Weights of a small GPT-style language model, trained from scratch on English Wikipedia: 10 layers, tied embeddings.
Each number is 128 + 24 x the weight over its row's rms, rounded and kept within 0 to 255. Layers, rows and columns count from 0. Numbers have three digits each. The size before them is the row's rms in percent of the matrix's.

# layer 6 attention output (transposed), 256x256, rms 0.0651, rows 207-234, columns 0-255
085:106155101134088135130111132149163121108131136124123116145135122133098136125123130163108134141143168102185098090129130160159151069122149104152118120133128151122115139129110105146072121096127133159151123152113104149120126142154126095118033120135102155156110136123121124114125126118075112178147112148155151122138118096112145156153159144099122122100132148123090123100077123141145145081098136203129111144157133134122125161084155117105173142126066139136140143140121112129125096138154136126129132164130133133129127141135130147178164097157092140150079186136155151123147161104118151126139126140113108089153125143113113126147128142134179144105153094142133087100145111130154131116117179143134101176130125176104135159162070126140139128129149111127089114153092115127094139119163139
088:084145112103108178159079134115114133115089177153156115136139127131113127127155119100050104166119136111150139104153140134118141162134174133178132147124147127114138140131119154133139133090166126158132110113148111135122137174135088115185109112143142170162149140100148133135097147127149139137138110207147136104160155125120135168153155137148132126116130151128131164153117137130106151164135111156113163110086137147128136136082124147113124143121113137100121125143144042105161096121150121129137149156142135105183151146109115183134141131133105100119092148105140138169114144106133133110116147101120097132159096117109130118149127132086152098131144100105133127119119177126151134145134112128143097176129111163160156168184114086142094118128096117169140152143108152126111115133164117
087:138155163146122156100151115157137140138143091128136166100130092158111132133144102096095112148151168111154143123132141110126151129130126082114135138117111147104107130095159143105078160118148158126119146138092127119103145089132143145125132117098123143116095140133116167117111110136144136151142123113121136131108102095159100117114102108115137131120114078098118116134120087104124122135141127172100138074147138125122097182163127165139094166091118165178158134150141111138083133142103118093139093126074144155138116116104139116099151092152135163117146094149076167130084091122155120116110122098163105118159089141122079103096151089117154172084108156158116106127157095142148112104117118127125111122180145109100119127099115122096149162156166087135115092093129139157155101130105079
088:134133160117192114165164134120128119143136124174103135064104110138119142113139127105163128149103108120094136177114114086104111211122120128124119184123086142125102131125136123131158164172134109108097116071106166104120163115101163157133175140105124157090113150117150153190092120128157107112094145100131105153084125115118130128114094136134149120142107101122174129145118140113149143152165134116134148133120161106141114125179107117134095142132165118136143123138132142161151162174086117093112114117170143130118149099113165129103107129115124112125148123121106166172124160145147108095107122147121162111067149134139130117129139095121126116157139139162137135124095116093105162095126108131128113156106154121152130102080140085106140143104085121125135126098145136092137127115104105
096:116121162118096106140126118149110085109143112086092131101112123134089116147134138176169140120110138125130116129112133111111129138139156228100142106104136162149149132184141109115119122151158140118134144095103070146106124079134137140094118122145104118124163142109162152109131094136092112175095117089126133121135127146086152134113114137112131125112103135127103131104086183149122110090095102106142108172114112132148109122161111148110138108154114096118153148101074141129141132135127125137089126142145132151128152108139106123177137115128130090146137120134133120172157129149126133142127152164139116071098158136120140112139115142144143124142148154129165155108147201111148151144157161096136121167117117142097126106151126130158090177114159175060162159125135125135091136121160144
098:149086180164113158124130153116077160128106091080130127165177137121156143150163129107160144094133136142109110115114132178101106103157147086122126095103130090112127121104134095119125132144082111124173141147143142111132135133108084111151129134103099095145132123150105090136170152154103165086142122159103135121121122133149104114152100122135085166140150148112135127136136085110127137132150144117108134157088101157097137128159144099153121148143147151143119107138165184121130159069133115120154124130092103132132118134128106081084101124112109121139132107131171119072119116121142149133154163137150116163135147161141151159137138116122063098114103138103134129126136082095135128104104094113129134094173153123167151140135152170093141120145164107142072119158146132129139142117090149
086:123153175144161092146178127139160113147125105177097112086139115133126146108147122092147108180135101117110103136090122082142147202099105089147117164110079127146139158126131096144113156173079139129104148111109163097116148116135161140118129147104123132075106151152129158190112121131150128115098142130134107107083111118136143121148114120101118111120150115131119131141126119120132147107167143135142139142111143116126119145135123095163143147131119086154146134122126142148129135181085119097135118153142164137125123113132154102131130095142067113136116117133106179147121166110153150111120097121105154109076138106113145105138162140144160150148153144223151160099115102134119142088126127159137162156123165112112130110067141118114157134115120111113099099138116123116154145097113119
094:107091165098112157123107155129118141160103134069125158117134096136139132120104137100141114113100167099102135115135125175109091088138157121110155110114169144073095188092143080120158146164156142147160142129081119107086084075116129145154128122131128170148107137149152125111143146147116117111101124102122115146160093110161138156124103149159143128152110146109139150129135139127167118114101158109115111152129136137133129189163127128115116117097135153134135146160104165135139138082172151090126111105125115139134161092094149145095135158119093125144132133126140124112110150091157159139139139155136112126148123138083108093138141145130127103128145105132165159086143155118122214100112138143121112139148110135129136098127136115119109178103133185085126144151098106100134124116168096
085:153172161136142110149128131162127116096149095133117181093137152154094143122146151122138121128194171117135150129138204108151113101105101149078121195123097159132135111146146101093099150152080127103143153110081130120122139091116121161122126128136114107122127141120138135175077086118126143131131131086135081142108118115136139136105137118087116120121148099121102144144084134131109115103154124143138144112102099137127116151168102132163116168109110101115117159123124135131149116142097125070160097120139141132135161129122162110108156113136131126087165128124099153162091114122152129116086162109153130151095119151137077117129137149128161184127127156167149145081147121149144118123147127123104139134133128080092073128134116119079130168147149105099120103115110118117160132115094096
090:132135126171097086097155106163135120105128110130103140147106094139148140130126133122134109141136139153148107132146103134134152117122126124096110118129093101144125070134128170173088118153126160095090149158133082134162137093139141091106169145104133091081130106140105114124135105143120130107163159077104124123124134093142119082112131130095131144119114077110150114101109130142107141093122112146145127114163134126108119074143158103168126153136109121152118116068112144152078156165114150151121112117090133126106130112157084110165139108143145172121139102184108138121128135131111086129130087122155139093122129153150133113118135132159125187098113154160101140158153142147104109139119122139143165130130109116083115129089064115120157142165133086165067116120149137160139117107086117
086:155099056141110141156098087147121091100115140071121149144147153106141107136103113132137124116165129161130151122122131145129110074082111155142125115116144105129152121147112143132137102104093116134142122157115122142120151196130109107123096161146110136128178128099096126118132135099118131137120100142109164133179112191067127148199129146126098125097151134150111107109102139113096085113081093129118113155134134140146140117106128127124140121138123102087113155126152142107172133084133192142128115120108111140160121143157107142134106153111171077114155147132149126138149117094110142119122147139079111157115143148120111126134092183131128147095145152115102147110132110137120108146131157113130117135151095119100095151112130191110150127163147146139130121125118096105078130126170176
091:125143085130080144094096122152128132081133159096108085141146136146078107153134144171104131130167125124155106116123100137112137085104136148163105083111151150154133109134100153146095081089126142125143103133128080177117117147157087069144098140150130125127161099109119144117133109118097116169149099156133168114152128139086124149138149133113153129119140119118092128108094133142107146070099114158112107162136123163126143130063130129115155135148070086123113134111097105124157101101153144170136137186129126112126101148162091140172147104127136130143104174126142128127117112133102162145122140134153092111139106122144127141129100134128128149104141094124124104143136142136130117131172174125164151147109133162106133168195085149145119105154154118122112125141123128176117099124150149
093:142131156140140168139100156112121100128152136108135140089125131170098136108128110097140152088154157161138110144149122100078111139132137151142146128120139117102122164132123097129117162138157147118148138075135116107108165102140084121142081086132094093152116136108113143105132122145130163123122112160177172127094112146098125090123143105104105134123133105088166154155116162096104141159121110094131098117121108171143106165181129135120103173137117120139089127121109134130146125102139114128169062153138117113110160100144100113032144135132138112128146129122123159114092073171135102156091147111109103113126118123150113158173113091100096127119108122142141139097152150103147141127116094134089130115106150139133111141121128141079145134139071096119161117114143115111133110165170117
078:174157149163105118095117123130127141098143116132109112137151140124098134102147118178146111130154157128123109121147183166140137088099093131098132140104131140125147120138139101130098123106042126086173135148137132120132096115145119142133087138148118099154117086132116138181155119139078135155150119113108153110116136124111119147126162105112127155134190144129088137114092113093092130132150162134124106154126067129150089118161122091117116139148132092122080127163088183131130122111113111096167095142135122155110131150134118080140105150109091102124120140138130158115078119108135136139132138121164135150122157176149126155168136151172113150135145129114137110096142105117154077135159127113087142128097112087110116164165130173087135136151173100105108112143136127129129156133106143
085:136194146110080119123127133149126144104163102121143108161159139112101128132140139150098132127157166129166116084146178170159169073151136135102137103143172153157152112137120116125095127094097161113165148138132106162158086123155106135127080101168117085186109128143133133112117095116091128168132135137132140101136131110135148143087148109099157120121150163155051112132108123144102119106123138149138121132122095153090105103096101121108169127102090118125108127112110108093104077115157095120159131134124147130104129177129157127191162132165099150122110151154121117136119131090128144142152123103147118131149119121121102123120134152147140126134130106094130134138140126148178083157154141134135160136128124106094111160176108151155112127141160104092114117172107128155152123145134133
085:119112096118141117130194107130187145141116147132124107148106096104114134131089109160117087096139141129120154120105114112171119102124102098161137125102100108142148134151121111149128112099119114199111156188126157130151159142127123119095118149085122154131137132135116142138154123092098104151112083100117139150095122113162129155177131131126118131132164133151157123093153093105155072120127140149167086156155155097154157130106155135093120082147118124131164165127140134117122131164106147153095183157149102130122125137132143139111093131123120128125116129139152072117136135095121114116126125145082170182161101116111121115108100120138149181152171121147113134118122124157074124136110159089086119130123088121106125107106160171115151111113171159126094137129102112094106132144107144
090:099096098128153152123115141134124112132104154146094150092102084130134108142133114105138113144108110130114136151129082063074095174112138131146109132089094128087133103142142144137139143149183113147093118105111127102103177150101143133137178131102143181084145148103124147140098141117140146129116126122135110150139129123104127123182105152155108151134082084091193130099110152119137138140110083148109143126128160089159125121129127140137111125135142138130174123124128098167139157147092174137086133137123141132161150073097092159104100139116150095136120126095131129149128139147134102117098146165095124086084138150136138125125115091089139141121144132158131119121125173106098183103114128120153091132102130172157150099104116100112142155133120149154136149086110127117088112098141110
077:171125137137092113163148118154117117133116081134118172121119139130120157110119105145126117125135139152108125098151160136170127104093085149088125147113116117164165136119114132111111098149066146114161188149121134126119115133131113156139093115157143123131164103127147152157132081116079122137100126124123112119122170149144119133147163111163084103133171096131121178129107145145090124093132109155152095125140090131120126111120141117162144115144138166100155165111112131095111091126109134105109116093116125138131142139134094113166115145100103086092124149152096117140104144102128133139133133093135128140106121159098109093158088198143146153141153127158129152105162124135141117150105184124060146153127072070080112160107107167105131158096154133132149127154101116099131132118126150
081:118074081132142112128108102120127111122110167088096108139144106108144088139090153142115136143124094115111120121115081157119106091138128133121122123118140101110134139122137124151160085109125048144119066153120134147123125138113143064148186155124126145146146115139134113106167152140120150122124120135130172129156112155114128155161093155135158127138138123086184118095147162138148109102111122096112126158108159114124160150112122113123146092160137093070144128127149146143158177136156175167106173141120112104134088098127143163138111136104149144129142148120179138095154173126125119100118128158126114154141140118113115127132127146128109118154141097107088128128123111118074174131091141160165108100140130134143138134096147145141101111119131198143116127141123106068090127121148149
085:168130105156102119074120133172141128106128106106112145127113111168126094127119116125104104164145153096111101124133114115107153043098085115123128143105117161117126078165127150144095132141089090115120106151108116131147116106139151107154159159104161145085110109114158137158119128105096137148174146080139141154143113122158112129119129168098120178169127115133110118077082128152135138099143152130094107152184139149125123138169160138133157144099128136152133164144132141140124143102107169116141132152111143142126122107154114113129117111106161136114143119191122130102109186116124124084134105121175124132157091167127128140124125129130185144122099136121103115149160102125093143138143128102122135126149154113092135163126097109105116154169171128148140102096138117124099106099067108
088:114108075114136130119153129134148151111128125150080094147141136109131112135105075138135153111122082136135092112102111084120127115136094104150070069084104117149138093150094114161133106124163100153093109130136143147146149169104092088129130118107110139133116151101103119128160142109124128124142131135160158149086117103116112140177121130098155153165124137150180110086157093137144124126136094137162117181166137111103153101100158092119139128130126115121162145088184132143086146140126151193111145149152115143106098125151127159145066120143138155126094150129169117099140143133113098122133147115129164148120139118154102161119128119134095132141102107112073094152094103099070132142113129141133127099106159153163140138103140146155135117116111134175109120118107124122092132141118149
082:121121146133160118160124147150164132136121139130110166066121108164132149087112100097159082111128120118082144157108117098109082084112106115116124155113091127100096136140140107150152126162137094140097132115105147093134148126098131128147166134069127168096111168129117147178124128140152141093102122071155135152118118129171116157154101131134144118139126102128184169117166111104134120152151133123128140171149146116133141138183127091170100149137151105141137168140145168161130132137096160098091122127142131157136117099139137128088084151116114099118151126152136138151127188104150127102104131141105160126124105141121113102136119136114130142147150128173109133076120154124060172126105088118116116145124124114131116102095137127077151181123126162137095111141121127096126132103123134
104:095152143123124151130091184113140101133133161110152126124108145150112159105116171159181125100124170126114127161146125136088085133112159154150167128116163172086103142182115118121130138140141152123135111090150099110129121105133123150134102109098120168127126110111130145109112171125110097129124120101149116163124112149126158124110162173124113165134104124146114152145084151111128140155070150097120084144169135149152114154162130130069125129121114111168098131158061147143179125096143128094121097138172112099123181131140130125083150127092127114150124129139140152108140141151126153149140143178122109078134128148129152144145103113128133117136116130111167136080152164122151146122158129120104107162118130162101150110179110076119124173100093146096147146121153135147115120125142139
093:117159121147108113146131105144109158090154107139125124098159129118121138127185099109151147144129076128191109146109110120125137107124118131126095119118131152129097132106120151120088113088152150115130092140143098132123158149147110097123087099101090114115109141148099097133099171159150137149180121107110164108101095100094109112122109133117128139091098097123137124105123110120138150122118116156124166112116131129169114141111129103099108175126094159151118091105127117169105132126120079127127111141094137120122088125150129132156148120166152168136134152129108175138136110171148132132131118155135108093107145124173123107107157105105098158105141115146119093140143091090155121127143101166153115130132146190141137120113041082120157135133109060139091146103164137172140132121092095
090:128170140161112138170119127144134125110169100113130137160144152132121154119128114137098122108130179117160124089176169165166140049144132100118129120137148157137121144135118096080109148135089152151160154118137138119161097126159121153130058146145128133163101106129113143139120080134122132161129122129161151127122142103178139160105128116097135130128150155144083173141115080143098121132152162160129104116151093160102115128131146123150137152085118126094097164128132112100113055105138126086152151132139158148135112159128139114131128112157093111103109157157109122122103142076126156114161128093145145146174113128092121146147123185159162112155137098116119151090143105142146094162126126141099123153125121083093106158172135151128128136119151142111128104127113115133138152145112164
084:117146156147141101127127114134098078134143092137116093129111154127130152117136120174171184112135135164144115140109113101157155182155124168135160117133115095148115134171143107149097119116147166095109121087166124134125141079135139138064090097112085083139135105144103127091166106167125134148098105133146149119080141131094134051089153118119104124105093106116140118135135145120106136145123105098135105105100099137135101111152145128119130126157128131157117081104088134146094130147101086167128117138129106114130115124161091107106128098122148113140126106164138155117161101159138105138110093140175147091108171105121155139120158101156114151131095165159142108131142133120156071169115118117154125111096135139091130121114152130138117124102133088100120129107146136143110171147165134
088:161171133128113084115134107168084143079141123154127137119128124121086090153156142120137105148140096131146117118134168119128126102109140162083119127131141154170126116119139179112111126121103138075139116112144095166131120086121096145134172129149144073112153097136148127156120101157145124148132168128078092092114141128094153107072138117129135130125128078144083138155081127151114135104145122134128159129095084109119103111142081129127117148104115126124111126082117113122082167136120091131145114110112136105137094146134109124201135082130134169121152125115099144170120110140118125114120129112188106161093157156168124118110134142145118141133124166117120132163107138097161093132159136141161150129113125101128118139141092094153102119140137077134127163134160141165129122091090095
095:121125095114131136137141096126179128150088140132142106151106131099154105151085130128086126152109139113144180104105085124191149144135145100170141137145139084134125164123125143183139108136131131187114114163119138135124130150139154102072107111108127160138121141135111117064147141128141111146101118177115148111146127118154149133129132133155134061086114137147117122111183131154155113111105126168135129120136143111128167136070126148135171084133092147135159118127149125095116101154156143157110175132125126124118095142129138159158135108125126146124114138139130107157186151108113122106132099131103131143156099094077135076129131129118148105114138123132114122141118115174142111137086155138138102170160103150105155108092154127190118094107127129154085126159112140111131125134188136
# layer 6 attention value, 256x256, rms 0.0657, rows 208-234, columns 0-255
086:128106131128155119141133100129124142104140149064155116157109103140119145142138101128156131087074132186124153137126139108165141123141124137107107135139139118100082142165137083159109075170089131135139136142137125157133144112129140106136132136121128118065182180108160141130106133146095126143121104138136145143090132130154115136134098124089128117166082106158141114136145154152162125115118139142087101120111134126138141118166161144116118121150130144089150185134071123125085130111108124130111086140103135151111131115127162171105103137140096129109140136099111149131114098129140132154171168117097138107113136165120166168141108100160133131113110118122142154107133148153115114142137164119118127141168123090138094110156133136123096115085120099043081110103161086117184127152115164
086:133096117092138155035130147171107181141092113127131084156130138158140098078104126146147135112126121100108038077173109120108130131130131101153151110140135176121164136137128079120141112126171131081123125118140096108148149182149121120138148128124119109088133137148176121128158152130125128080129149126089134145140142139150101146112100151132153102126125130082136139116092095141137161097161168146129156123183163154071133112132124125144162139112142118125126160145164101124110165114137184144105088151109122113159112145153128132137115145102116137133116127152146157106104123116114114125107122164143160143135122124126110145081122148148112148121135141090124138145120171126156110103106091153104139142121125099159116109121139128128131122190165117151159125115112122108136139106153133
087:114134149097173126146127129145164104159164108124118109128114134134146121143145124163113100083128120102088088167133157150137128137090140147111154108138153143152125130095098166094140155084106139123103160152181154089157123114156099135133121080114138089147154097143086139162115119147135129174138173123129146110115161124124111067105136182161131110110093116111133132138123055114126137111158149100119087126150144133112092116127088116156102147091135104103104120081099103121128120122147146115099141112142097072138134193138145095163111098102123126141138089118145117135129147103126131152170094133127128110135141131118143192138119161153149149171108130107161117139132102137147095171124143133086139104107117157131126114130119119122153072082101146142131127125084146135123142133141125
094:110108122094120129168097134059148090122131153160130073144107120116117121128134119115078146083133133128137154187091132117136136130136111106075125145131127078145131121112136122097150146133080124149142139111098136166112117185121142160116122135131119144120116098102106113112185146120175180087125110129108131100090124146114118105141136098135123126117147134129155107140185167106154106156147066124154161123110115128132064117133128127138131136118117169129104094106143139127188134120089144133153128153168120141138154098097135089123146134135147134087148120108132149110151119170093117104118112138144162117146130105102131112131136116075144081107106108116095103125150111134127113153131109115136106089149136163121100162099161141158175152134117126133092120151097127126055114147131125
094:142158118116126114083172164144140120126099148130128156119119109079124117105103191129140134151125162112159106074139141151160113123159119150146130134113090156128150117126119162100134106102145130091105115153123122141145153104114151158138129117140141175084088113121186150098086108151143106121116166126119121134159114130119182114122169129148107134102170137202116127116060125107112130154089110141131124120140144084153157117111128155160135102138156142147105137175102152144118111165131090127115109132137139152110126149171168157134133149131146149142134148131102107148111147105107139148135117114120090134165091108150130066133095143142136136121151115120102140167115169095111107093107118140165116162100112105111125118139121111173152114159128136206150156146145142164121116148142125
085:106134130091144142100097129162139110158154133159147110110109104131155134102115130153101130102137142084086087147141120116125137136115100122136138146149113174140118091135129169057123160115131131088104153145159128065142113112130127194117130091099139117139151115140078140135099137115147106148145139117138143170118121140120105070119147176153116119123114111081143131107128079074121146092079200117120108113171152112159096130119097132148115154085153134121143161118170109150157120112130155137118132087147102087110131177131146116140117117128125128140150081145154143129096157108147103139175144145137114119136141125107148164125131107155125187164117096094114139133140138132125148150148117135075121123102135159143139113106121101118126081122110147139146117077130140108105094133114137
094:138126086117105109130151112103087090142150105104093087134130145124105116106100117109141153117142134137139117159116130149154135125113086118116080165122138116156153110134093124080095142111098157098111126107163135106160159134126140142139121110156134126104151101119194132111139129126125133124117125130093087111110154151098130110131151116120130125123166134180136111142134147103098105181103087121120138112121130118133143077116138143110153120144101153128075119133119119145134119133090095147147066184122114116115096098173100167111135066118097147082146137123134158136132164136108135116089096136150146138137130129115142137113113123077122117112097126080129102186089137124135092112121129165141137101107094157094112180135134124108184120182082134164161129147116141143162130153173132
080:121076132087120112092137137136149107137136094099207126190141109118170111101131143126144103129128120103127085139164097092082142139137125116161141127114138119151162135156143133117198133128134104116126122130138144100130128116142146120110138124095125118072145074116080119156150164132157154122137150120085144099132160124134105124112140157165157121152100144070173127107130113143144151117133111136109129125180163125139108130118110152180169141094139146135115148148148119084155162073147168165107167104151111123099138144124111089168136105130158143133125127116157117082115130159072091111149155145157106143131117108137134125121157109154126115149106126116113116115125123098150123118099083143126135113131127179115148083089134117139133108124147141121127101107076130110093111128098111
088:121167117147157159081119125110121141146131143179134148138121147106127090111106129136121149138119122101169127083155116128106141129114144123183144111152124171096149138112150095106176155113161115166111143099117156112122124136159159142117136112174108139169118128143095128149144151099143127132115142127124132146153094165136090133138133143165149104112134139112104148098117089133099115128158186171135135137143110126137094207103096135052129140084180128161139126136207087133140118131138122142146131093104123154195128089116128090145151142148160124189107137174131080151104155131151114103122110134125113120158143098135113142106144132128123132141135109137111134119157099126141139110139134123118089118142132113132177116117129122123119135190172129125114141133140129119073125145151116
082:144133190121085103164115142134142137147125176131122134137151088125126140104154163117134133150164135174154134170091134104126113119140122110131122110137113087156098136179171135174114098157140113154135101120109125207134104108104158120108115126109114141174094125121131140115150120197153132129139155138147120081135122116139160164092127084117153146155122150117113134095152163154145125130151090150119121099117119084141124110115135120122104143136116171158147113148119143109120133134102076146119156110184148122122147093104090176170153120131100172097159179119116072108176140177124160138119170120143131122157137102140123083156159085135125121133121102121108135141137162154133133134137131115124137167120137147151153132139127135154104168107116120100106116161135111140137093133112117
087:135124125134125122122101126105126113099118170141153134175137134145120140085104143119094138139110142137156152114156108127132134126151115116091124126115115074097101136182157091169098148167119111178154141136101136156094105144104190160110129173150132164109129159112147128121154143111171163136107109133157162167073124109143142169118126078138123147156148121143135164141123202122100106131146119139132131106099124121120120107133171174138123140123151163131126136153147139155121152117099121154139150131112128173111134064080157100120105125163113135085141095145111117126118103168105099123136160136136110124149148086142115104104150067108141114100137094161094125134143121147119155170122123097155096139159129130115163136091148140131119145122139108092093131093155099087087124130106128
094:120087116140108147117104098134116148126171158137150092157127139129154115147150193121137109121110146125129136162150166170087118127158122128102135110113132085123126130172177138083189064158113135109126124171108097108141148151120162160119108140167148143069146114140149128138138131176168089100134183126136060113149127105166133153090088163126128131117127147150138126130118096148166135121086124114106159131152158093125100082124136143164143143089129147141127125118093121139104153112137150094099154107137098121125099117115107130152133135124165112153141091148101135160148107141109122136134083128150169114144104120121136131092104139096132111121133152078130125166133094133150116094087147134178133108157114135100128153145151113161121164131119120146129087130141123157141094136136106
074:091115095101109093110157141114124090102109149144149134128138088104177138103111137144119144129085115102139117152142114126115112140172121149125103118127155084150132116135139135152184143188143122147133113110105144128138137112116163178115133153143157156116114080109110132105114119182127139111072130120123122153133157102116161148086115104117143155119154138123144109150121124089136132149116111136120141135144134135124150168113115159156150098120164156135082127141163143157147143100126115187117170103127150175125096106088155119127159143147165162143135118126134116104127141126078143134154148138143076148118111085162097067087119112188125138112116120128100115115098103084117142082090116143160116126122141157135124117113126138129162122162121143176161107126072133099098113140084094
084:128093053139124125115128133100112117102090120133156165174130111124144157149100113109117153153116119112127158126132100092128119126169141124105115124119108112125144121127157093145134122169136125168140119131091140137089161123134143107111135187097122133112137134108130115112128151116090167120121068125112119138143096150110121139156109113148096172152138140084150095119134178103131141140120107147112140129163144136155167152134146154145129114138130150112144139174177156131150153094111206134158117143122121199141132072093104110094112154132132117100134113121141162118110117146093119112118161125150122172100121132140125114083135087123140119101127156163086122100108123109109158090104104115142119131149152125121103117072137126128152135137193109098121112106108112101058125107086141
085:110142169110125130129116117105137129151125112166079114099149129137090152105148126127124123179137115102131140107145088110152145129135127145116120094141148154148125148113161145184067148123146128118125095083134094144103116119127121145140125103146115120185102148134166132114154107064122096113184152127129144104122109145120094145120119098086162135146133120141135119145138096117117112088099128150143111140074125148146156079106104112110159150160099078131154101098095092114138118130120093115158118097110168115139110173087122156157161139118072122120106137136143142093136152154122090138072154095125110148072096122120074137155154152129108136097114095121171132097125123151135143126137124133101151093119185138179115131159116126155095110117085137129116141130133144151149101118129134
090:146159173087143146116122148134139167148161130131138049101130153171092109116162156161130086076112122174112155154118142147173147136089129126116133115142123099124094143123122102149113113125074132115124150112163121138154082161158156125136116070136113091167139123132141121134148123153155116123112183133154143102085131133148112109114137135092147106116095103149126137146133099158120109100141128124114094111094139124087064100128125103123146157088125126119142127125088097105135126156111079128126099142146138113145125150139149096153130074127105160105138141132115113120132150156160088127124081167099145085157138107102142166153123137158134156135138086118142129138152144169160104154177150126107137114127117137136099153156122136136119127131096128104113149148133121150185125178153140
073:109101135105137119119145098105143131111126154151156129129094109155148139107098145090134210118143100110144107198108144116126130126169113115158088141141128098134119153162149108159147144157143098152122099121129148153145132098153147148134122128102119125152138141124084134129133147170174146139141150136111142116144104160121124097111105132082137133168115141111167083136129137108119123171094149117130112147131094127162138130102128120117170117117097138171129116158191140105177170133113134176168140125122166130094142126093098141128145138164172162158123149109156132104144175167109108098123137144134114107118100116146141143133154086145092100104106121124141135096113101079142132091124112178123130093081143163103146106128147116119128129141125131123149132158085139096085070144085120
080:149196136119104097206117153137113100149166123122119154137129128099095136151133121107142102163143134140158117137105142087172125122096104137078154127114125183157100135129125141159069131096110156127132148117140127151136113123113148162110107107138122124156101112137148142140130087087142076143133146130131131097104165163139142126129168122130149134130103109174102150137153151165132117110173134114151087112081116126161124123124137123081103127118110169128142127085117117139111118160120076120121095123149146150135149115108109160114119086120079134087150130154094087171156115155112173146112139096107123148121153125137135098159162137119145135137140113158121134139136178144114116157162134144097133160067087128119148125166102136106135151112084112112100137131124145151186145146144137
088:118152132094145111133143183128123112146108173156115131128126125144110093076063119128140113135115129140145103080141115087126099125103157088139109114105120122159143151122123115140169113139163117102153135111156136132098121151122180114126134132142118116134122146135124175147114130122165150142066142128139112101137166142141141145114097098139149098110118130107129175123109157145139111140143102125116109117110112126078091176124103115105123125079160093158068191136142095136131114138113116174150123136090106122169127113139170108140115137137140135110113139171145109129099129122102160109098132103128132135150155081154107046109130128171143109129137087181120145173118129115134080144132144149143094091107154125105151120107119137116133134177161145134126175121099110079110125114136097
087:138170131121133159131156134161153155118118144153138173116103143108109132114132184148090076167176141121115181109143101158143149134131187138107167113117118133127112146125115147169078166125131126137123135131128110148114102110151159113123108139144119132178146147142139150136104090091128110149135140129144128114153096153151145124125117143147120148136132099152063137161143137123106130065116122128134089117111140124165124106128125170126117135126112120124145105105073137118145116167116093080126137085060162126164157150092163088131147145109088131104140096173107090158142108148136125158139081089094113129132085140127132117170127114165135162112196118176144129140151119170134121145149162126116131101120108107097117141140101137103132106120139131116146145117153142165152125095141124
083:116145152078143144117137114134119080183167112157145098163138113115141083052124175161138114114122140101116109142136118141164132132094101126151154112142141136161134117117128147086127161103111140075102139128145127123145167109126126129145117091140140109127143109130102165154126114104142129134129199122118130093098147131143118081109133135164144111124106142144098110144107064145123132141117150119118088122097112102153072120088126153136138139117125138128109112124098095117162121135117069126143106111115149082140171163137129130174151104125094143139134088115145102103126137142140100176135072120141109141144139119126127147123124136174116154153106092096168161158135099145140103101128173132102134097132117168117139147150120114116153093142096134137175151149098145154194125143151129
095:128099119126132118130098115039109097115158130109081101121165152135099114134113106130104130086102126154124168135111146142122127141127082118129097148123147056125131112121129150088162127186128124133165131135118101136122154140118137134120114151177107150104125096104143128134144114157156138122115112122149098119092144092127124137111105084122110143088147143145138104147121143112109112199086044121106176134117099095103095112134125122152132133112127141127082138117102108145131099122128131146137163148127082111115093095159118106124117114125134129111130137091139115127133136131133129117108081126172124114106161112114118121103098120065150087128101112095135109168119075115123106115115170107192100083175134154108129150118136137135153153127108148153103137144135089139121155153137112
093:128130095141154108084130143126173146127127154156144107200155149126148121116091119173109122132132112133125091094167093174094121136137163136115156116130129118064142131137132096097134154138142105142132125164128145191133170148158140142113129148168135124128129113148125116118182166100104129112092131120106142172105118099138163099148147142154086123106152122149096116119132073121048162124135178127136122111163161140079060111145117148132103106099155139128137120142120124130124138075159138120114116090105095111125161086130157134115121133135117138131115086137107140115110120125138134152137108130140101103134128147133098174110113087092146174119133123096089141120158167151129132133127119145122135158173103086096133124107095114123131133169148117112116103108173108133116142136119135
094:110105080120133103102156112099108115142084140151148172149133076122152119118082076105105158136109117096078123105125127111131119122163159129124101146118121111106132140160160145153131117142128120124132120138104125146121157106111112113147150177082139143099150123069155150133121143104098134120099101122097107102156144162118143158101104111165134134163152158129168109169135179100125145150091089137116154133147095142154165134134111153140127117175137165143132159172123132114139141095151144124160123145075150159116156088135139128109142175133137124129108137099160127136142140114086114115090111115153122167081103133133118080084141118155100110119140136161127144137103128140128162103141142132150137136126139127117119095106139120120133139116181113121150162135076119091146067075075121
086:090100105117123174116099136102145149120134153164136119100118133114132106164145119126092139112137118074142151152112135140098103139138144158120162122127135145112126104110140124070159122149160121131133130139096113111106127164120092180113129118181148146116115160137118143121143122146125111061138129118124131161154115125131104132137112139098123107086150158128137107121141098125175124115133131115168189147150131130148089180159115138155125124116122147129166105097165112144131123117154159076121197096173120141138148122101115115158135187141163094165119118129128114119166141160120140137135104142148181105136083138100091127110135130063103094119182118118087137094132116109128139107112123098146132089155100117129116125113146118157133191133146135169120164148117141158068134123124129
087:122121106137154119135143135104142104123103116098160169153111094096172133101132106155112129152136105115142087157178073115110117132132127122114135139131124114100157139125096056140173129094122103150134120120121172115138115108167144115123132155111122147108119156138080100137133162093100166130144113130103198168157160145126132132130116147158122112134121138062164132106128121141131124122184117130097122154179151173115147145134123119120118110098159137132138122141165147140172131104129172137110141136142121144148160107140137083077109151144156126144143111132143097114102112130096088108154166142119147117168124121138127128138142107143160104152113128141085122116146119098109109145135090138098096125123122120106135114107129148112139114108167126163074097129098127081043158117077110
096:127101159124104133146110105148104146148110117110134137138132118156105159110133068120136173133164130143124093121103118132140148126099110159142112119168114188108106131122134128138038121120158128106123154128138108125076139111118088126150128125119115115172140161141135125116119117072102091124159109131135136152124096146119088143160144131093123114139120115104129145114148141148150111104154167142144132129105116167170136108138151062086122147176109127105216135081134113122124131130107131098128122134123151108140125125127084176099128159123070115110136163142135142118157115136174124136099169139112125130094168173117129161162136119092104126119149143121116141067118151158131135144144145125091144139106126091193139117132109122139099146118114128077122143143162127122117143102156167